Weights of a small transformer language model.
Size: 4 heads of 64, 6.01M parameters.
Architecture: rotary positions, no biases in attention or MLP, untied embeddings.
Training: 115M tokens, 14087 steps.
Each number is 500 + 40 x the weight over its row's rms, rounded and kept within 0 to 999. Layers, rows and columns count from 0. Numbers have three digits each. The size before them is the row's rms in percent of the matrix's.

# layer 2 MLP gate, 576x224, rms 0.0612, rows 463-504, columns 0-111
099:445474475486448537486518498530502521506470393499431487569526463558536565547509512510564483553484445496458535508463468471481517495547527495524501479486440448485544480496576500544498508453581400550472552501497489493535456430487511453512501602534523454439510489454495448492458443545414509554520514547481476429456537458503500524423478483547
097:492510532590522485418448498433465439514461535474482436515496517458423423454537491514588480603477555529540551502529550517490519400556503478498498498568508440509485519499549520532401434551526478504568501538477513547494443553435546470467480540491584542565543436521495472525542497484530470487500515483488551511524526531493456481448514516500
107:505519414523534570523528522498507442536420533472562536482528521526467497555432523465495521525536515600563511473543483472467514435510511528546492465582569450544536470541475570493543551490519524531459452453515439512417469468486505475466444480549502486528495467544523458568445576549553563477487500482566533447503457533463458543536519481486
105:527447376550508481460478516511539505521524491500498482474547472446447490495483546520475528555481504490510476469512538522484433481520496446473481487500501565483521460504512482570560525534533475553505568516436466487474506496458532496463496472518508496622415509535504484434492459599490471413486507431484544494482448495407431444506530546526
101:475512477491481508584531517499462457489453455533517490493514514515520511501548500508533562435481476424449439546527555562567482533460464524577481444499469482526551532537540523418483527482461462546472477462437457487604435505448507498458480517519531500534494505517468484430514499575423499501534486480507477468476432464489474501490556487585
097:446482530528530520460513452491517475446464445499439526457472475456478482450499552512541532489455535529531547495445553509493484484516503545523486436482453496482539458519494486506491508558561492486513489505468470421401474533491485517429483464536507560496502433526485421510496566593534528447466470447532502528445479553442406486478524442479
103:517465576481525514509532493516475455460473524450472553421515535491532527476482489522556519422554525486470559500515545499444452491532490524443510498466459473499523516505466497444496502481536586493506544536586472499505512506554493518549556459449565518463514465516541527471541497573540519488487447598531560402447569501518494536477462483512
101:474477565504442526606477507468498394509545542481482536460555438409484546504492488534504492459445483518513478410419582454505517501554503447486493520542384498534502511480541476510502479529482454445494518526507494476508482487530521469491501511538512493478550465552474590471540489487458470587518473453449516512476505516500484576574470447453
103:464559530534470473555449497476536535492477529424384516485522569473493505484501500438528569502491476445526533460523529519459514494591491435534543462454470545507530458500534494513477524464530464518418443461484530533579408476529528454524441479438447527450542434502483505413519426556507423531541518484526442435503503494448536463444461486485
096:492501486490443485474534497466528512541505525614455530520545460537496567424493488554504551513503478517501571494446539481504531505537412454527487530449494547506499460509500444481457502507560499442446529532518451561534469578511505475536434582445504522429587501503469490453510495546513488458549508514497497540533485560430497554555490483592
098:533481569515483568529480436545513470537498527582459487452530513567533482456521496530435505544460520509533515536480550521468510468504511469525442458487482462491505449510491431485478476496502480577553605476496477432524451517487515515552514508522468575532420524532537453517591470526482508489528491497467525564513497557522552468505486522532
098:479623463538481506515480494493504500477428550482503521461573495563511552543514477451444480557486416478545528522470552501452436488456563476475440465495522522464443517530594539590569457538529544504439420486503483461553460489560544485532525514491472524488474486458527545477495520540457531461498531527479534462440474484503513510503515512516
097:443547508478513543559478495580482498471471496480539435532454470481435473491528519472475468451496498511498529547498518523519455473468441465423548480480558507478620478512531490482588486481459471500457483491476495451460496526469487468547465574536502539544469455523564544558425553573487575517557455553517531537506456542515520552499537509535
101:442504457457551451490577449546496493472498546473474451438464377536517463410483535471486521506456515518442528489512514499463517430481509514463438561491495535512514470483486415566551541513514478469531524424543459493432505513455502467480495510510472475571536450475517496540456572451509496486488525521555528462445453531522543565562484476529
099:506444512521470541484489451488500432502450490577565495437562469521459525448550539539442462484528473520495554563480435580461509509489470471515527515516463489534525577468524469460506522480523457569503524481455498490503543533534507457507522438501477485567484504511480578486511492481559536535503514526513531524502492555482442490550556554494
095:508441490478499460524437451446496498550490505457443460520508470505533482460473542451509499437470493600475503444541505474540494544545552573432461457526465445489512472471548501529502519475554465462452502479432433504435543419457526532490507494544498541530486501545491477519563436476497464523485515485461468527511543541470418606478509489463
100:428554537519512570536513424498509498545440556493579467436525493554550570533439435484502577503530505547421466522500537556536458462450506527460514483512498489495534549515530550520473470558478442463463527461541508521526504428529454458583494499511447489538456561462572512582494491555524430472586513593500501450462532476475473516591565424568
096:528467518519554434447547535463566524525421588504483499478464490567497579492551518497532484496545510553499513476536561504467453455536517538491593507455448565510499522508500523502521530510464466552498541445507530479504427525499444474506494426467577567453415388500471532439523469473488507457570507494552490503557532448411508402530468554543
096:458531484476431527573550514547491482525465422503404463475502539463483587507412518494442513478560591514516485503478445518459479511516440531446484485505493503484473497571465560557487503504466461539419492442471422479511525512479433501443561553526396596517456526468536464526533565533497549445476528405480538530466547521485435519516473438488
099:395511446477446478517501540457500424506473504561468482506460461467481479498475479521456554483499500498486497527523450482492527456534446520540490496452461468510501497543487528510464474502525494557525516492475455505471433401517476537401472520495544473534508470573526535477531451530441496535480480468556417487469461455469379511537542456482
101:523581553553540573431528498533455560456487517503540496445499493533473565511455461482480517479533494437488476470520464544453526485536476524442500459574515539472517544573559517585436492494457505500441480476500544462476490483391458485455487416522499465519499513490516539484399496462457518463459519497474551422478438438503518532462482433541
094:521557564568579524495558486506487483522437471537542514563433535558520511494505438537557563494487478514532490503500530538498488477525518515453481578448487533519527508485520479476562537457534470527452535465547510511504504515444470464503443491542451508496477495501564477554499557541523486419551436400465542473521451532465528524484472524584
107:437472476435500572439554547536429526516561521498523517517527462513495579513540499522607524481557454571472452473467535507550537506539493480536511449516493518505563428531548451484504473455513496481520527505407469508481455508515530432486455543523490478504508467562491503529458526455445499518536487555444465483434511480436412540467511525554
099:503500526508549502505520465520443489518461556443563569494475517515488501514550486452521471483491412481507544545537511557481541445517463478457489469524479499485483519471474526522491474462455416451435433518542572565413572501474512526539513533575447483467469444468529502546450454534512545552529483513538513533514444496515437610483572462476
092:548463512460490470534483497467504457473446566492490450466589457442459503470552517422490540527506505514421534533507570521434459457506500563504498413495547521501436506502563483487443508466527446489558532475533559491536498523496490449498551431442456488428521501506521483495506509540563533537479466497495467562455499538428452474523591504480
092:442517531504580516513488521584502545539450527498506493497477455540531502514572483503549529562508518476481585449552510518526475464495496492470540433539482568541518488599608485498515550523525494567460486447542500561419515519466531500555472495523543527604472451506480577464465493504535511461451468493525544448505481504504528505528551501427
106:486532495535476479493443455550564476545569489560502453531530518470516557497520459509498613496485500520518550449510494522523542456482480506489528483515434540501575461507484520503483466542512522505538496518500435465450476467518509464499459460555498579548546504512511505509534471453464418515573426449494538466429518510492462522580485414463
095:442523554455502519494481529478524508397531461399533471489493558509484475401472461538507586476566456450464539503503499494510456552473469534471476519517452460561532485536499500527483477470503566510473478552389547432458497551496462516474490483521547531437477504484500452503494474452510467471551461505415488541517570567569461534468513522508
096:533505468574483513475510468490522475510520461470448540419523560459491479502443548477509522475551506511442494426480482526501435453486423547417539484462548506511548419611461436551499442518567490467527534418505498497538506485538522554460411519499505561517462437537512551526493523513420468483565473458526536491426523424508526538463442518480
096:500605537537590537462488454486463478500508519452486420491441507486461449497524421490600472507562468496476496475486461480499533449493462493506467515521554472484471473476503494497493552438572498472447501466508499469431549481399448513456513531523482556534521524497483525524428470548505484489550506565522470506520476527458485487520486466515
100:526522599478503520452525444510550532502517484500491431467490509529420480526543603508581464463511508462528552502510496477481473496577485468512496474454484428528544490488499456499427490483521526434479509504503563493494423468464589527466504506521549442462565470494439496445528463508549513495501501567509550526457561511445505458534486519520
100:483463480485502545532498512442411465520426561517541420518423539527550530494528558541536480480488554481515530452505549516532515475516472429526499448422451426496507506452484467487522517501522521478484520436550453490520489449449526479472443492531431533479497412558518491527515458499499446485512451433539481449461500565521496551548425475543
099:512477503497578538502495444557492488561471531543445523529447543465494525587539501524534486517541476505439515434494541525511515486561533450454478482505500499455467473563492505556468466520495531556500521527405472518458529473512439505486549525466468529547423477528505483599477518529439526457537461475490540441520489482516473534512505424463
100:522556442504495520485465532483584504435500526460525484564550519613484513507469416517594543582498477456532505512491484492516518509472481455532483455556543482482529468526476493488554476482501488484464482484470448519545450487504517497530540485498458515546482461474497468556476505545426456568483489492509489559527438604460574503501455509531
102:506506486490564486429484498516495515524450431507471491471478456511474446511540488535494564497505473454474456520511439537554521477573565484516491590495449448494503603525515527481440499550467538529469458470585430549494486497488483471504460495511502513542519455511473474451526554621506501498522500399501558488542454448534433592503526458447
100:525455535559532526519533456530498500599533453505438473507442547525424575481520485549503513450506576534486617491540515484527433477554566480407524484500564579452522483514518512560474467458521461511519480476473492531460459542421440482520436512557458535556495488497558529475479446545501476513586548494501546512486491457536488537507496525478
101:509506610456496575533564501464522491512503543530552541539403496501563501535501550509534494593467448497523493436562476501496493458499443533468496508558492552405487478556506578474490470519451507451478526486463519542506467488515488533473468476452465434464504461545369478477449491501569482481440520518498488517515504490478497556557454523458
104:455493488494497580560494521497507449513516512532531510461520500541469534522513417445554501492484545462494436573505531474531515499537554600521496519537521465461504449503479487471528538520553449466455558535471468474443446508568496493509571520609519557511482477484534502499512601482529511452437556519526558500492474516505446587458499501496
097:482525477460526521521483507577497455460428548502536458491528521444531515535403533473468559502542435554512493558547502438484476534551553568454471542548518468499489502537460447485578497537558482448454409456493467482507499488516524514505489517485527441526425495516478451556445446540474548556492484497494525499498425501494493597557561459439
106:517520483473468509530560536585501481515463533445496534529490536482494503434488503619413463511515476526528469500513522527469542419478494472507494529501505575516514439463461404443521517458503478456472489486481520582536454491502464493491509530472548556529484518498488471546493572480433514443532475565513502497530465468410427512495487507582
094:433446504514511555512498547544588561522437537450554533465496466495438448470546480568496516531573547459496452522504527537450581493467468492407533530540443547540475484454622545480456521513493509393484507477448495535544529502538503461563531445536454451529427505481524501503477478548493514502476444469482548534463502522538462559530533474482
100:439535443578578533547523527518503461469509467475461445495459506469480566533520547517500497506466532465457493472415508516546539537528520442452534528466511465482443469468471485517465504508519509495514533497451489506541538546495494467455458553508437490445558468543475594488486495558503541535543502538484525535546421547515532501573409418539
# layer 2 MLP up, 576x224, rms 0.0614, rows 463-504, columns 0-111
100:456488499472526453515488567565496557445512459491549533495511495510462524522469439518441412438522484473557580579390446487446527525520502514502517475515477455494493539555499513477496509458459559510470450481501497499544549523549497494532452559534497505543462496497552501526455543489497503501500527516471475516473433521565525577541445518472
094:468521395558488500561484522459552501513576511531528469520461431469518486462489518494489424490492489522493506518546520455554501504507422454498453474464487592507502487472549513533464508448502458443485456598537531529511581507527500471497444453491431416512521603537451542420516468532553542533511496521551485446479548519547524502540478472533
104:520583465578505542535446465488487505465526499569527548533434453535597562468491557544510433466528490429488487515468476545576517448484515486513534508482529492550439550526494495528558451520471482532499530530523541573449516525526462546534453517453474549479502502557465487489473547484564490486504545466569542477490445519476534564475513473473
100:541519475548507473461517479441370498507429560489528522544522482517510481527476559548492457527524487475520483538501429465482579462563444415497427468501455501572500534435603537474513502505476526525485517537490515571533530479465455530552559484536513543463470522537551523557515472487491504524435449415487537481479459455558459493561500569475
099:504486540496513498429458544410507459564525529455405534513538539452469474535588463492524478507490480456520552385526523518534460558493593396491497507475518598504528480541511470527499500502474506588486468453469412465476532545526531526508465468512462470454504495530488457565582473424507470473604511459528464459468514498511567533500498467505
100:498400502532495496462437461533470502485517454458444552458537533553475471494539459517533462542461563455443443441569522485500509501500527491539471441415537550525516507433510454497483473574526473458589484529514533439367577508468519508447507456464507476509497460447492483486477505503590521516508485475526455572517475485509481467404547482494
106:533483482538445488531548412515504547469529536609554491510519542498493523509459508526496484477455429459483479458450538493465469529487485446458573480548488469516444516524508506516506571552413518490496484500464507425428527537510602487469529487477498502515487495526419506535534451494471577400524473548579483527481512515551509514496463468525
103:521598536539501479506474446449447474458460521560510521534452434498472463460482534500520557466523484398517471460551543426452457479518539446446467467536464475492621537514423470484521453444445527468576486560537523418468512537534439520554447479540458468494439510454514528474391527470500528569536496456468483490427530527477492543474488521565
101:488585508513501449555492432475503549537397543490466532596478528498527581525571494427520485515458546445490522487459458477489448532485554514498552470525508497499515515446503480450551470479497504474471536477564620500505496453493490497477544496483479542518486452514558528431482535521507531481486499485605513467557512510498449519437531553511
098:443565423491493495483478560535538524483541556490515461474498541517484480484451470511474446446529491494494471534470530456532558509532529527569527512501516465564380574525421444480518546470503554506535499535566504514508465551469577410491483540497492449535522479485509519518518510508571453549471463474508436498508460560396459549537524492540
096:465508601516532535577421451451475473466493517552451468517491469586493529438557514537549497541397530437501548534469486495535482425459498511464515473468437549440466474424506545446467494553440547560551475491541517493493453513483545484580500489581503499471596512549437491498541509470446508490533505531508524421504549544497530516535511441538
101:535501479420500519476526473577452532545442534435566466547542537484474500519452502516451530563506473479493475677482510552499526495510535513611532539525510507496524527569424532517450476511472497510571448418562462545484520485456465438533477559475484531544549541454551467458497560483503496543437580551554528437473456509439518495581523570554
099:523531472514514503443438495467539467478543484495556483547490443576517517579509556526501516497470502506495451479460474499503525513551443526523580470520480399551517550561487499531526473456536547545437489579499424611457534566499413529477436489579528508501588455502535460542503460490468477470477532459513494537461521483467466521460533522496
094:539481475502477499551530499482497517476471531503541456515571558453465536433498535580506548530444513488570479560498528474438474448476505519525460481485523499407447462468497488433478489580619463498490527524486480484515495477494600480470491489516502457507464477463505493523498484487474426504527506472503523460538492512466435519555431551525
097:417534598480526489461499514519504447513432482407455507559538514505504504461573562497462456479524470500457471511482617523472513433499479438500456570477497530482563519547491506532478498470428456520543488493548508518538484484478410504515547512487539488500501529478472492517483456534482460543514532488588515455525433401495479534523529504447
098:492566493526456557526489486534488470562524492512476514529462475504542550467525471516552505462559564489571600554450461485476489496466420539472533535509480517511551598468513577557435422473471544516569471499487473446516448483500511569467463471488463474502482540456511446505439424490583574514477522521485524469487405536506572437528483497462
096:482456548419472468427514530604436557549483540457525497465554522526520507511493509500567467471554477538539421470513544531481441498554428571541528487530462454551514530462449574470550433574471521522499452531546423559506496542471460471518436510463539403485508427527509495483455481515532516513573436532529520481488455441426453514478543548445
095:437547515432433579517440573465503550429542406508515474570561418467493490523450513475476529437494500483472563546555471521459512525548526453475531556482472530449505544554528472509515430558531497520489527524462466531530554583546448497574445598495473466503486500549468452550469453507482524481569456500431508479459551526501466497485553505450
099:497514475439495503526482538511600477443538475505505435499545488542514591570439459448507495530400504462493476510477472437472517500457510503540513530514497567493476483518421466403575414478505519493510489520470448525420532539512474463496455574481431605525503475504465448472526539531497519438486565529484508549444544464494539483509469473493
103:470493523506477516523541575470457528518520559501496578500491473496496550600491525477490471473484473481488540524464527497499498512503462496480537516458522488523497502461480503453535473431461512471554516465454462516529505567466408549493498468470494563427444482512477583477528469497503585518560407446443568596482540479492422477456428511481
102:457530550453521522542495503481544567449477527482465441472561495540507438493506567512513491571482508488554486533559444500453482423553528439539466506424516576516565545500462461499479514551522536515443474486467534566508533448579477491542444510521495493521455483454502484452537541509472488483496442560498600407524513492538499477539542512553
097:496544551449534513462487515502492520498499526524528507503511497495469493572498516469453490508454533491541518489544541515439457426439502457476443484497483568441518527530575540512462464515521422519456481449539480428561435514539494440488508511518462503452501556450436576497521525472461449456430482538534478501497586521512450466454502453429
107:568512472461514506582504510450524486589549525530501484499544461444442472532431495414475482498493515556467523542491478546547559482513524568510500552467552468420473468526470527503562524560519464468539487470595464450510540505475538483548481523454477550555538490572564502500490517561541550483497471506418482500517550466487513493502499553521
105:527474497403464494473451419464514586562449495520509422518500462437391504537461510448532486523483544532575587542499463512564506451546481451531535483440455545524477482469439514510529455533477520500567475536585446546496500459412507487495484473508522492481534490457441506462508504450495470515530497574414547529422528478470494449519524563530
099:547445596486482489429515505533486460515491500516496502522503462550510443444473508526445489487543490470468503515518515567530490514603494441534501543440516453507554512540477560556456445553429510523543465547558557531523510552475456517488494486527495517461502548544469535429566490443540544474529528465468470521483449452514469514500516518549
098:498529476498535563503454458455526508554439461557487464487549517521462520485530517502624577511522443470517457552570495519546514523552442506455502533546491566445460558490502513558470537452481440542513500534538432498492529588503439541581463484473536566520557539513479503390513514439451556487482568517495526509498532511569479453470472490466
100:556417524578472475492490499518535490487507512517518488460515475455498434428455515513503532458535575500509504433536455554505517526509434483447532451555504476481545498466450532554522519540549470448516603528500500555501521510447481537521475517471512467490535443538459495549518405465467469429475510532541490434502541440453489484484512460515
100:527581462474547515458557514507550562527451492461586472479516466509543534481460555496445449540591511481556443517523507407465518477481513537513485454570426396555582535463473518494447519456446537453516497559454484480521542479403454540529494521529565463502515556509517520548453428516505460505506522484534509488448468407538510473522465444481
097:541580515521531476476546465524608496522494446493527467496445522553506577516548506580442434535554458482459530451539503465516463479466441466505427475540493453471516521570484464483521447469494450538496538440549544492446473523503456450480457510534527453531456481543432513469459475492429532452449505461517454423503562535546438483399531451472
099:533556418500507529564511537546498537469425565517522545524511466486526556532564503498429438584536464458530473506476464504510468484492452447424572496564588580480484471533462471551517483490506444560488475501477520489431520575527545540514526560484493531527520455545443518536552529462571524430497511507551543556490527532524470480495487519487
096:543415488507436540514498503510575478544523479528510595515476490500458505501503566555475511524499509500555542454498512502514463479434505591456517501587476523459506527529498534452528573518511527521485550496507548453504517452491531478511458538432492590499512546549484501505520448592494482534546488486530565457543498528468516513502506542463
103:550532500560530481454483445411500533484586464510516495523522442470451501500563540457429571438542440470528548537529490487452458496539560552474489485492534452502479552484538548556441469511499523485494493455576536517510545476501535507541459530486565521491532558576503553481500519523496546563466499489493593460462557473507505569436520542458
095:463554475541514468493407540473556496467427561491502516538465504466480544507513484541497462625457488460505491514471448474550501461531541460473504431459485509542474521437564555468475434512447519533524518521468490497469487463483507543544497497470542545527456424501503487485490466493431473494575549562528451530517542529508512492509564485523
096:466511512471523463425528487451464461496518600447517554477500565511537423492502515566514524564445550494537450479474499567578533447473459473448541546512427507497520535518541437476495483506526534466516529467529487497534544452550503531479485498497472495449502518514479438487484545530536521507477400507515566534516418547500484506544480588484
098:538493473487464500487450498468378387531554501541520553452457561573407544456538490499439541486532473475512503524455453527453502495497460569507438500492534475515495540502525510537526492526497544509529546511542576545454520493525554507541575455496513514582474516547519507411515486448551536482507503503561511439520500501529511481524481559437
103:525513494504457575510439466558414510499499480471462499555473510516514573466478511470454499461476447493553531532477442546546434541475486404526496474482492487475488507516452486506506508461470562550485486572466579526525537537440511517562466475485459526514561485535497455487542498521432523467579467447459532480453506479473497514452550527513
099:493515535487552471473479553461502434479541558508493500605529509451549411479574543526493487481492511491486510540518562460483478507544487473517481484517537561581564479547556432530462399527524495488516549453424505478537416441499479512513481474524489501496453534481528474531589494527424411604507539460487451531507489487492498535447547543474
108:514469507411569508434498518459504542455536595592471462455447480529510504544594494469448473560571523560511531564484495442539543488538510503467498490461536546461440444460469507482450548529541544495466495430576534529464458455453481531556506518500545513489557487556554492479539509491498547546477487585543548490456562493510486469532462477518
105:474434444584467504479532425615474561515562487502542528547428497550515528550514499533514501501558559484441446460516464492451443501540455527494473443477540451572508520497513557508455439424485558499501520489477460481481482431549471491510573531515536460498442555516490506466515472449466502557505499465523500458488512577525531516494522520502
104:506503464502414441477479512498495441499519495476512488485451477497537473497491523515546502506590478496477483466479538454491419457554518586450504495474471489567465520496457504538469501460442518462534476493508455444577408501531466516433564548451523480518483499521564575514456543590474485520434462498502502491560526492427549508461527512393
096:492535496570488578519416461496559505530469456576563509517530553534497448499514557514540518437415527547484473450484474527430583485485497559463470487500543534463490605473484508473576486483450452493488457536527428447503504523456537521519492414491490456466459567458535516502503460545474535572506492413573514555468419546499500502483478423569
104:461478482491477460555537470539494494458520460490486537556536581549490525486506502520503466484444475457496447485558464460486521483545480508472500481570488457461476474608549473458569407504483601546499460521576520492466460475521571461509554494503449562498519461502484541499503516474472569520433490452521481475424533469486458405551499524516
# layer 2 MLP down (transposed), 576x224, rms 0.0613, rows 463-503, columns 0-111
100:467560510523521432498514610516506526484446460492486470498582443487480502458514522497498418471527456528499520481531483451527509441512562531503413476494588459568519502481473530500473475575468531477419534450481562520468529510547481487470441516483480495491476408515544536432526544507482492584471573478492528504544567512495474545509499470458
099:567496526536524549449446496452502485551467473465528432466513500594556543557504539559458475567490396476472445501435436509502426548548473420575451539476497573513538466455489495459529542544447476542466552490555497541490542498547517354479441501483506468533494512496474532478448531589468481437508528466566494430491515591477454506539430537477
104:503596459451486490496528519464440520485496481472519532545430506461502547541585417492464483460464558504456539455531459550440559566538503438469542525504447482484541456516562494534485544534455525449539554479459495506534498457545419542582460522488495500531553499506570529587510590538473525472433512435486464525540504478459520539448501535479
101:556502419491446526551538523540502478479505530539486544507484577520452468457449460519537449443559427535464489517549521493487424437536521503554462517505475513467465493528488454449482577502431530480483489532554485504441484465464479480524521507484452534542491507488514453425506429534522546456474542487477527530487462434516463460563487578545
100:526543513421542497454532541460474559490539517510449506492531456474516505453561446534556476542434537545462507480490478478559534483443427496554551493567593507425527498506543596523416498465446476534518542497507493527480487480470556513505516518483561493469449477571452503451520493505446513444520481511495545514458500527505550521530523472462
102:487440505412480499465436467475513523480412510487506506529560492521508494523511449541465490468463586454522463505570481498536537499475484444492446491460486512521455512419440463602513473539524552483500470509484508457458514543551470422491505512474489502467445569442538516574482557430515439558520588447502474474490499497537570432476520526539
105:482484483450478452532466516600481548577502546485540548492546461465538504527513489503495509429531500482437520512438580582461526504510534507496487462484502508575495486490466490513485497496558526461468475456452483483434532476570528474579458517507537519527549529530522446581530542467536531449433497520510504467457475496491556469553471561586
104:486501559491466525567405471462478504515477521466568524463431534449476518500524521493565564504470456479526519476518520491493536429505505439559480455546408428522571540554537466457503503515447556500526498473494465499529534512520546441468496454460469558465457487473465535497483442522457427469505484514545486515536472541503476547502481467519
101:456499479539517553533535495500522541565622455448467584502460486469484532515464518533529503476481467552546439467448459538444511540524466509471479565460432470447554515428501435465551446527517476448572505452490438519473477485485567564459487487528451509544484415489524481560433501515525448441494486455487457525488550487511510493481530464519
101:515469481516522537517500515558524529558543489545476593554504560482529503477525484454533541523557629499426457618516514485480426552458474421482546499457457462476554474510531432509429522521523552448462498582544489533437494523526513446546569544462512444515509476431565509455513542535543543552532477538430524521437534406521536523492486454534
096:456440557459506504493499487532473465496496412432456516583451468478483488460579483497443522574516440529506503478490492508482445457514511449476448524452463473518557545489560543485451539426517514502546529535513543459420465508486552510503438535489532478528492483532524595529596506491536488409484522570529531458525574465554463546593492452521
101:428509587456541436486466542540476532551485505477460473466518584460551457504554514511472522525492453515529560463470479511556498523438506483465437474504544534504460568505492490573488491588464480531463440507492541532514464503521546511519471463478528502487468467466467447461440452435545496461503525509495529534470540479421517545488450524491
098:532506505533518462440458559529415439551607456546521472498532509543501523506523560488518471497531514552494430514553476479524499452539481499520536474490579505459429561540556445502540524486566512519504542500534533532617501516506468515552487482536482471500448471511512455412465516424447504513411505556550484492461590469447486464506515484555
099:430501510567573510584526458580480514472488495537508476493508512440487555523488533600497438477538427445523551543546468493508492534475577486516468554539531519486468538588510539454469498504454493504483519545408536537479454516443481462495505422507470449454535495522454487508476520494470476501474504518556514586521465492508531516425533442505
100:530468525534572556565516515430519452509478464425494485533533566441549489503487513510431542569521495540449458472508492463528485484498534518452487589475553469507513493496460483502540443548482456560471470446488468500525529546456484500441499488542561500508577545529499492474522544557516575533446480544445521483478524516482453432514489531470
100:578460460465474543514540541455548428526501464541533517503465478452524450533465508460505522538424534439466553496438519483472612473464501523516498477442519483500521560457550536450408517498569552471514530504473503534528585454512510522563534540428511503465498516546451526511523571427511576496495585478524542549505464572428499458537506493509
100:562473485558461500466548439496539479501577501454595518481486507449545502466533520472465534512487513493557459458460520429530579496491500561431543455553434483554571502450496469514505474571520474523472523610445455482490480458525495537530475473470511446480514521450515530493456524502500532533556468469401454577449544501566467493532510412528
097:554570399513529471510525474483443481532445443456457549488455576474520555495446435506539489469524517482522527470561540477537531523513473487457541481551540493503485515415513538465498521466434468527474526480568530496516471469458512461482463460503489585464535479570436429560531470422519440493515504547536513555472498493479496440469518536540
099:509518497582558485477462475488490513413564540545516494538553515482462487557463444447441521562480527475516475493544514459512514397509469562530474421443465479515527493496551468508521444433528497499485490558521570529537548562446472502564444490527498514574489508421562460458480503529429472507525559475492476520542525471511431486506532490514
102:508550468460533557569509463509486521497501487503526462569502483482537469496494482482522491508443521524485572452477586495463483535546537479455523449514417480516491525479559503590508471446549564410509469479494478511466530554546492534523512452466460556409468534526474491475520510578501459508524506515492513491561461571393518493519517459491
101:464434508525468512581521513583473495516483553488560487499519571472505502587479504478484516417470512481565527557461478468457585491509482509541497551526507510516573523522519445555525467513428448415451528506539521531440519599493502460477455479522550497548458472466469515507419474458527544464517525553444522502454454558460559491494556454536
099:479512448497524569425478401514469535490429453426560443601482535484533504514511566522502519477499537454530455497519510552439513422583523514500450526468510449429429518485476483482469454552453452414461480512520547496547506523469496536522464559489497461496613543444489518542512584440505495495460462550476496516474484538470509515510578563506
104:504440545486503463530502511499475462451481527461535464483543526503454564501500480513509511459520536565433546542494469560583556528490439569502537445413461493518446571581483533481464453504522442503545409581479495551499546530483452410465561445452471504555500479494460532504518574512488533468515534435478561511468466499531531507451518430510
102:461467514447546561502458578480492460456546477460471508501532477431503438410453417504496479569560519516497476481424543480515547502463574498458478469439514485437446475502469456549497462508463550458506494505417508445506595474534510583456425552447481461500455520481446493498472463532505466530481437510510463477501512560427451466505510471429
097:523468512505481521477448490518536461445496490479484488464483482525413529465475428470421541457516524495552440507537559549520571492500493508474545545491458428514508509412522426459545470511549555521435504413524535515498559497486475518520523541462557491475512566482434561473491517423449450500519549515474546531540530533458590527516537465515
096:497468482476516586493483519427578413472452526536436543521559500513487441468473496520515459403533474451488541626480538493507497556467540507491488447439501543524510553539566585575463526410515510569469552519589549444464527559457503498456536494536465451537562506529551478493504491426495559574539524453537483435536462529520519459475527513482
100:577432518514410512485535467524488496480483467488549507446546544530551425494483551476428486438450552443572463547483473524534483484534458535485503473529499493506484497532431482508522545559519503541433524488539507455528460513473528530557516479498537503512481479499549460513450456433448453417494527481484411500495528495557461430500541457478
099:513492532449520455537524477508541494479523439487469490551524485528481505495504469536516492562392507530528498426484496576555499510437562497454403478456385556561547535508484401527473490496436543489523564536537535550518501503473461510531471490515503473510546471495442517556444464444488460530456557464560487511575473536483489443468543538529
102:480466601480533463467491500500539493572580456494511480462515514465503536506469519485523433479538558499495483516474516564519518522554493499561488465450603561457508544521494476427481535498562512578503481542526492478555494521493551465462417504572421523505550562442538477509474493505519548547481451453494513501456478501501544504398522483420
096:570502510476494456510514538527460523447491436581567517524437472509504536457553520457479542520485474469440500513546434471451507459543535481509518540472454542449477520558484557535548482418519515561545448497528507460431488530502458485532415503516478461435474528547558504549497516430442527552443494482405518488454466494524552546524512484470
096:497451497548497476462520488437522484487498487573467432480562461450494502503470549456527530536529580454520566470452557566537543412447515526552448451498540580527462538578459513505548528474457364553536521556535482521515522535521520519539527458497500456477468500486544493497562467458478461517557484520428485513500439478512491487519490514453
100:502570485448629488530496460459576447472539482479528533471482520539548519451483525553534497524500552531471496493488543519529527605452529484492473446454481506561468519567529439528548449508521460465460444529461501421488602461460494491422501546434485538483501467525512453521479492499527491470493488485548520498472534507540502469482500517516
099:490567481510530445525491455468469573537492514517549519489463467422489425462501515458491462465497430560525503504442475525511430494506521488505502563462466586515491433536507482448487477452520466532484461441524479501529533496448533461447490445523519488426485481457467487537467525500589527554541560483528535507506492446580464470564509452537
094:499527525561525480555452470545489558495498498546480508452467556524573528485485452475528450564504485489473462458434567519507448484560513511503442544494473542553540495505533449515545448488427474499515451564496488474525458526458551461500460533521448440472464520489536431539439491427529481458484511490567431501471541502528463508506577542496
101:454464520475454548502447505565536485485475522481551509548547487501444514532511463559497527468514513493514443456530454566470458478518487496543531520452549530524452560526509507477514444549562489506489440529463528496526578501468506510491545523402490493491559461509465481448462409417558584447462453453510537536495437489506573510528498487384
104:497541458438477542496527571545503525523521451592472484489466536521513521503537527475440517535505483546509531448535507518589503495543500477437563553480418483529465517517478454478399468470502494560516427568488530432535537460504536554471524501524485521500555544544516439509456481568507520444544455515453473564441466463483497462438555472560
099:398468495504531523512522429464509438426546567466464497533465469440479523547509462556493541534508419519495453458549416523423566489550543544456552469442525528501498518505517554548510498510487525536486487597543550505513522455486529458485538523464502467527505482492511528516466586485407446459502513435541475541514492549383490445466449517454
100:508513458486570506508465484484466454488493510442527493554503458501553457550504488464576531540530540512447469558457486435529450515453465499557522564460600529457463519469574510433450454535513562523550445453483501496560515531485485422568494510541431515569497503576544548539442503447489475515498401495498550449453583510511450605532479486497
104:499420548518477496472449517440534513545523526533496480517507424456473515507569508507493487488421453421504481531454511574512525540533560521429491463566442511493441541484538496468514493412527455503540509496512472450549498553510471467497463528494476570496505516555574475540499458500517477535503484512476520538531539486424535612551480518542
105:464557523520506482455471471454473572508452464506562477471501472485479492539480484483431447447450478496524520515532441484581507459504453464528577425515520480483450474463473510436486512540496455502473535582485543432529447560483563565495555460431452532478526568475505478538518539437450480459466486513406512528468428558426478543518446416510
095:474516393574453492518514506500460541509428533480420484522534539506493497490476466475477421437503506506522448523587439515583437520420445503535575485510457478476490487516450512464429448535420506423452500480459471453514433495512523526479526477492528514496532509496471503548497513552490456536502459489503533518509506541505487530539477479492